config.yaml
n_layer: 12
d_model: 256
n_head: 8
n_kv_head: 8
head_dim: 32
d_mlp: 1024
vocab_size: 898
activation: "tanh_gelu"
norm: "layernorm"
norm_place: "pre"
norm_eps: 1e-05
positions: "rope"
rope_base: 10000.0
rope_fraction: 0.5
qk_norm: false
attn_scale: 0.177
bias: "none"
tie_embeddings: false
parallel_block: true
init: "orth"
init_std_qkv: 0.0499
init_std_o: 0.0
init_std_up: 0.0499
init_std_down: 0.0
init_mimetic: 0.7
optimizer: "muon_variant"
lr: 0.00151
beta1: 0.93
weight_decay: 0.059
lr_head: 0.0142
grad_clip: 2.0
warmup_steps: 200
schedule: "wsd"
decay_fraction: 0.5
decay_shape: "linear"
final_lr_fraction: 0.0
batch_tokens: [16384, 32768, 49152]
seq_len: 512
doc_mask: true
train_tokens: 423800000
steps: 14158
dataset: "wikipedia_en"
Each number is 128 + 32 x the weight over its row's rms, rounded and kept within 0 to 255. Layers, rows and columns count from 0. Numbers have three digits each. The size before them is the row's rms in percent of the matrix's.

# layer 7 attention query, 256x256, rms 0.111, rows 250-255, columns 192-255
114:145172122092141155134120144113113116132108197116132219148136169105151094098119078127140071125079124160158140139120135128102147161126064154145137066107174120083185165155153114100192135105150145
114:197059141166183106140115110093127164070184100103080082124161139126161148103122151071122115075160075079101120083128132175108112178155134157158151113159131143116139136075099208138125147124125073
116:138136200087139133160110102117146133089124112165169117114147130090067108182129124110217152091114154106107151150134142137095111123113088133135141053147122118139126128123103121128147118139141115
117:178092081102170112147119072124121130127091149138132133104137124159127167153123147078164131133174202150122101107158168180133192190131081116114122160102087129158122110133152125083108026157154082
116:131074145140084030149235111147166170127143150143150153110096126100071079187159094171086116125138138155106169167125096140096150102120157070121102109171130152083114152077144112093139102106162061
126:125158098114081072168085138137177102069148156115202096162140149078123146153111079056162103075096102025125104134135130121162090150117162201124141125106105162190166103066172170108128139157150099
# layer 7 attention key, 256x256, rms 0.112, rows 250-255, columns 192-255
111:135127125090124166102161099133142184138164175129138197113134121081067147142164074210138120210103138117089091091101116101120147124159140128123093154128132129095141088211135092151065154110143182
107:160141135147175163148059147162136118117164000107097064148113127125099124125135166093129096113101156123153158123150139141128130111166099085122066103061126134067027115080082100117154128089124162
112:163133170148168109127165130170120099108128084150110166099154145112128104136104137126167087150150127153159152122171158141089135107118118088100169090161082131149169122134120049150160104078146129
109:110092113161114170198190122084136111113117159122079119105134120140150101178087151093133163096141073109193066165092094104126181181140105128096138125084201173131096159118133151124138074189180084
113:113121192131156094139176145204154181169155108138129135097185163107110146114120105186120121115161189158099096116113155116139117089124087169148094147096119124122091145138122154116155117118142156
118:130177161207083133163087123112113112146182120090155100189079174146097188120139117067126124180091166129115155130124147086081132113120110158190142168179079106160112116121099138118098134169083099
# layer 7 attention value, 256x256, rms 0.124, rows 224-255, columns 192-255
101:152140129094138127137118083159174162120065106054180108076162148152181043148108079098093161134143172115088170114138128131137177124140208030155119179148079127168172140115129086149130080117111088
099:191154129128169145090137115155164143186135123116132118132076116159056066149149126088144078109110138141119103137101133143119149110106116142070214132091101121158130104138101126146118141115122083
099:080195148084102084125147165162148099142156140107115139147144132151114157175096154132119128115138129158143130123079089188142181129158120133109147093137113137138130112123054126175118088106113174
097:123155125136160078150142145124126092060105077120127144159141115095124150121155133103136116130136131100091128208102109147134137200140172195212186158132131113118133074114153192154099121104171117
096:112150124131174085172162112130130106069115151098128082107118080151151075127175108145065168115097169098080168129141154107125145155210161099102156096141128156105119096129138097145187144145108126
097:171043051143089110136145156109125135153069126150119135132141125151102222109190131117191136138104145156192054093109140113106119118156170105158169135125125099149118104136070077105164139133157110
099:095093140123152116117130130059112118109139104156182153146180185119071189119133164087051120118097108107154089160163153123158110124092143140138138138150122122159099114109176151098113171126086168
099:069108091155162086119177183142116125194124120013072172107089147135066080148119105139103129134123126117124142157109129098126152156139076083137124136155119165108126135145140163150102168148133135
099:119114114123127093147129133104083112175165132097146101139178112171150121159135191077124112089107141123121113124105110176168081174171127095080147062134139151168063126172163157089183107129109178
099:078103124150115079174073105146159146118126181143076134064157134181164132096137128111136132115148095164149133133155101147139151104110154073104100135095114164142191138153095144082135073125162078
105:123122142191138156123155180137200133133088117135156084164145089159073113150156125143148096138140101117183124136081136118037152148095151104074185144112165112103099110109141136124105152187071155
094:122124134145098136087099119130115170162127128054159145140152144153121173084118198101131083137115115133134139138138141142169113169097192148107055092184170099115064090172146169115159071137166058
105:149062130139146138185074111119142172106121145133141127053171131131157145101175118096100117176127126101135181111174154136152127153050151137089137122179149120134115120091095200185179154183115170
097:166112075063136115142162125138135128139144155121108106110109187105105084093129124081123096097135099094154162144084140038105115121114100113180107091094093160132162200131117116109099149150157063
100:108118126129159221089115118144161115167157145159145140199126166110189160094132139140126159155163130135148148118121110114133152129088120054198155141095091109115116112125120094147134124102110103
099:098097164182105094074093151109136113154111114134152177137130122117156125165154181071131135076144121109136081156125180119122151132178044115163112158113128150106121141111064092134149124088119182
094:087132061135107175076109046220153145152109097077078123198108161171143139143175119079120120165174080146090104141128107115115088105107139155138093127179150162137156131124120122089202131119143132
091:083085098096097144089084137187159112145118137099162075185095175144110118164145109119102118147099083193167105085097114075172133148185131126123115074079113136180116155131123126129179077077122068
095:150105138049144111125122087197118120140184091092132118092082158148132166124133120164116141156116098117125150107119140139111173161172140148105123073112121157156093135135096157169118191118165123
105:080020174156105139168087137182127152108137150127128113127129127117139134112099096126156134158127156102108147122200104127167170129155154089119161200146102107134129141123104099103165088088096163
095:071105110104100168140160081064146097128111118094177075086076095137152135162054126110162136112139074092110134182155147120112130137177078115152115124129175150110174150169152098100146189141151092
091:173115136188102076147162128084145177118111107097091094080143117139162108091126121157084118158089096172138118092085114081127120071110162129101164164165135117110133072155134137120131076151111108
094:148175036175130099143127059120113065172159081090129165163093109111129162096162148111123177071088122161107117149088124145091118103092061188145096148154134090137159118133162220134128106067129111
099:093111105148162119108095100164108116148174152105179172165111140206140120080120180141083130122103134150149142066120102152149173120151166138164089162067147164115130090152156071203138170163145161
099:130139106159155145103098112183095115090094106102132138158085109132138111183158133099120099135182115136190122118155125117098177152147116121072093110102112121146118110122120121108180174136148173
099:176160105110179132126115167164090092141122132078101157098160107112141105105077102122133110182164124171134111084163148102120191152130180092151130078122108080094133121151120122095136106147047170
093:138156067150098113177118105109114135172105186136127123118101104112142137145181121142097143139129138102142148157125121081108130091166125116139168105096188117115136148138139110046129117112128128
095:125151116113163106091107153040106136129067136116100126149116166192162137084125076113115128185137121191091118177180104152159159170151109115144089140157100141157127149100130142167145064111128116
105:163114154189126117112146124117070035135111151174136114161102182105073059171127076140135188133172104067092091174163150117089132148107170150078139126182155228118094077109092125134101144094086128
100:116129142163101114084140099137155089076082147121074108160097144181108078048153166128070104127094102115094148092142149167124104187145140113129083138133134135120140132188081106163074084190165099
096:150053130086142097149164175137129140154144143120136110135116137127124163126159093143042191114104082141102195076133090104128103185138084102139129137134128135152108122081113111047190143081141120
092:114184173120138105149134063147145148098156076162145136175100116051129117140100159145106182134152163187184142176130115106070137174218144158139140122157134079147120145138097153086145172130142168
# layer 7 attention output (transposed), 256x256, rms 0.101, rows 224-255, columns 192-255
098:139121127154111165162188150103112150137149126149125127188179092093078128173159167128115086176160088140157137116119111129112141093116062184107126090123106135127033132079123183055178163061126152
093:084102103088069145106149143153100097086163138143119182139116122099148107117147169103073132075156102087195085068165165136142083183154092098205082107135098177105104142156194117108126133123080140
093:134154184120130125167131142153148141140108130211100069145105061107075122139130118161132093145117114091101156156192116100169090128105142156141080174119116214127110168145193105107149088156123110
092:100105146134147109112069094101115201145160168070079116108105144186114117141130096105136101116138141163125141115125122139149153080149140099067121086120138133048116123161142125139144096135131118
095:132101128152100183122129153146142110212148128068081152131154149107026167100184120074180097129153119124096063098199099165102155100094140143130143116131122138100160106148099191124082119154132122
089:082111189105174109109107063149114130118155062095089079119163119151099053113086159180121143081163121105164124147164110138111172145117130131097115134106115110104104126135166146165082159149119146
099:136134172147180132095169132184131150136073101088112180144105058104129100104111064193180164131173095162138177085051176075164134141110113118139124082108132109131151136142103152124096096137136145
093:120174149087070118161121142072171142051103153153172083144168118151127158115136164068143128164166128160144198055102098093134090128169142218114124152138133146027119156089138130104138140110083142
095:126132153130099123149202121114125149095090125073134116075103135103152100079106077161109165159161168143147139144145192111194172108063106141159074161148110161125133110072136115100099136180171108
091:126116150160140077104141103104151111107056109143064105177104162087128135187124084113167066137076154136138151132118101078142089135146109141102095107148192116214108107066161085136121156144130165
104:153140085085108167146152170154108070088126112119072081091110108206166117109168113122128181072172123124154082101119143057164084144138121108088088121123115078006095080141159106149169091095191065
091:094162161163130060149148071145185109112151118114096130111159170078130108141197084124144088121151132148145215134127116135117162159122066144180139112112081164145166131049121114066119172053098175
102:118183127148197090131151099117092105112149069162152152165080075197107114135140129173137154081118150123147084113180138141108137132143133074138143146119137109174115057137114096136091105080124094
091:188115084079135121130097108139137112129160152199169138148143178106084189124095091129088175144140130131082106125119153203108131148149165131109140133116146136206111112123160106100131143087114175
093:186137126100045108098153126089132126053108088077109125096146151108094118139121169132170139135105139115077092112113098150132171128136115101064128103143154118057135157131131136113130176154129131
097:148136091103133162143107088135093181104104150141131136144135120089068171103095165157146142199121101173147150094116110099137109095089172198121156176153143154072189136111112153153143164167138141
089:120158149104094127185136146083114124164065171108176130088176068075133112133124095134164090126094132133189170111117144189116137141173122089131146138114090141163159148108101096180075160143089142
086:098161142140171097123181129079152142112109089129132130095160122113064169065217120113164121115123120143093150108155199165138162135088156138092173155101164124112173140143143129133094160175171176
095:120191164170097133121120126078147129149172159127164139134175107121139132124149135076093143120101135110122122127131084104162149123105092104135154165136158155244157092113098084079133015121124109
103:161203108132141156103175141064104139118106156116143170174152139118126081148172178103140100163170124180140122115121072144113109089113147128195118096118128135203152153114173172126070182109157107
088:179099134135146120133135152161113112139150178190089166138167142106130158145146088110116112159110170149112146114094089146131058077134184157096130034163184138061110086123137093123144118118129174
086:113133130124169152158134131153077093089132091147147127163145108138099147183106164071141099099135192132157146144168089159117204128168098098150128116143120134130099142078202125116110084165159154
090:130139159130085155114132134111085153096099126124169133082131163100125067142128068155122099110174137128140136095095168147127129155127077088097151104133144202070126145139130090072125129194138112
093:163145208130123097068164140151122159117128112122127125137141109103126176200100128124187088150165087140074120116139090073138106090158131113124108161170070057102139102145098163143061099164096125
094:144144140129111127142089109128156087164096163184128107104180136173111098121096139157138206113134165118092166124059125146152121123111115100179201123169175099061126157197089126183052117130113121
098:025086111132063142161147111130190156127061110184117111082096118171121080165126116074089142118147169117128101133126127127171162102129077142152185124157136145230112103114145150132151120135135157
090:170118145109120160137181119121100160124152079127147170103129163126070145095107099157151102174147116146119151114128186132085102121111122070107125126106092114196183115088145107141099155151138146
090:140106135140139132148148166139129153096129148118091079202107134091080079117124141136199156076105174094166099091085158133137114120103126128109134121084113102072155156108179113167117162181075108
100:082181122062131138181130124132169185172122123078106077114075071128130158115164166108148120119055116099126173160125109130130148144160159163144126115110143131053120161129153108099138115133128097
096:134119153116124026122156177166123156146178071196132127104123122147137182180124071113135180089164172093094145155089114126118156132141119146125137127107095138063101108081120145116163133148127087
092:109183128196101192105146045106182103118100092090121143206077087117146108139197170187174105105127139129124074133074163126124126122105114150112135141154165157084147144078131136143134183173108129
089:189072102104078191102062162152137101176107195126130109127128132161181149119144142093086118147086111069119130103081215155192130134079092132110136101107188206106133148168150141122153143124121074
# layer 7 MLP up, 1024x256, rms 0.139, rows 0-11, columns 192-255
103:111110119112086091143061168129190105090169125086122145190104123085088142114146122128110134098143109161067098129108157143117150050022076122131093176130099111099114054158143086144129152139205137
097:091145131183099139133122131122160110181150114187117151159090122196204149119106126130123121126120110107091137170119087128128203141168175116184148143184186205169119103116192139109151121163135117
097:105090078170144129162170081157161085122130193120137043119115110117136156082203123114101079098163107084072091094174115171185107103159169093113121162164067109104116099082137126125142145091104101
099:127121149107094126105080138143071117134148130181160201075131168145147174141150120142170138069122102177084147097189150117082122130136101087176105101133121096132052066108072114137161152140140105
103:116155152104122092136116143097094107128060161103088092091086110082130117131148113120159110160243200116165114145119082157107087138109148123118142062181145149081087124152172193130119164121176131
104:119142154061117097113109221159041124173079189074082096114066118110155140096091133093142139174170128115126204059150128111188164115199091108159101129132140163177135113136060130197143081071144135
097:089115144094106183176162113144104115142153106213128156136131089164162119175136136150141071163101090122130132093112121161165148155150125145116117034076129089127087190129055144146131128169088110
102:161053077160135162157114139103127174097167128135110132126122166083131139139141120108139104152111184143126170049208082087113130145136107147159095142079166115115129139089112123150169139153110109
102:130103142069114098135124137139133105129098154117085109133103077115180159087117186124130160144142093186169137072120129193112141062110090179162115134100117156104135157149151166181101176183119164
107:098130110106059066115169148116150141145111100062137052217148125131141126090169119128140133144057088120117121065163115183066122138101107171157104086079133136129150155157169124145116100132145060
092:162105087080146099181136126077127118177104153094131160135153174115151132138133098077116105134115165077093127119157108147111086127123120148169147138097110073140101130168097189129130146075076131
093:147107124125125102130109101127107144096151164113160138162144103165146129158104178148151111082191143128117151132186046147088144062159097140143092114073159128080105131136170124128145126146117126
# layer 7 MLP down (transposed), 1024x256, rms 0.141, rows 0-11, columns 192-255
100:189137146085096148080133092183088116160133108104096103148131127141157137100127108056134108087125118187151115160155153123109132138090155149061093079171084101183110180160115103109078138114150148
097:147058080104121082147068149093099165108128087120139055143127226107117165113162155147103114161090145121100178116123176102144114188070101133117130102093135074192105156102169109121090163115131134
096:121140150174160171145113169147083173115111103131114138131133137170136117113049166090157134099098144182134143126122145175043129114132103145112109126139152093203156122218141127145115091180115166
103:119156074133124128091111078116057143120144192113150073178129087195110138134049115124129154127104136099111051139088132111113116159131143167125093132097149124074107062125107159113131141117106177
100:118172126076116168154135107174086153116111124225133154126218158126155079181082111177152138161099081142147111116177174169101082100132122111132093196103159106039141132134108134166132078141132145
096:157093181204131148128118124126143184128135124133139170151133126161145059137146082137158085101098124154101142168139118142087146124106119103230144157164090091255158121109175098150147130168122176
092:199161165160170124137116111102135127077143108107120109127142177162138112118128111129173134139102153156133098161108156098077118147118135113110144155090200185139156126134118117088102172161174093
107:157122125107130150114188123115093170152157156128161117133128144097143204152139158088128125080139192095090125135184114119152162099083132130102102182121079158240168116116113170111114099104104156
099:132124080191150104098120083077186124136164151107166068146128060087153099152121116149161129144200130081158095129096122113167121161219142123149177076135076102118136124150086103112124105169180160
108:189108106117113164083150142050142162124179054126152191094171109115177181170064126147166141132116114143126104121171126166112191178125143113084159147174117161141111186118113117150165037131200116
093:112151079112158180178139131192139121144103127110089164123117147128113075115150058103161110137121115085147131137060090148080144136152150134155153108203120138068209077151110086087120141066175144
083:149089140120117140094126124142147115155070036133141099111083136077119093137131097155108174103127117090123062147079172118096113150148170159123178102147170094201141107143145164101108150086116120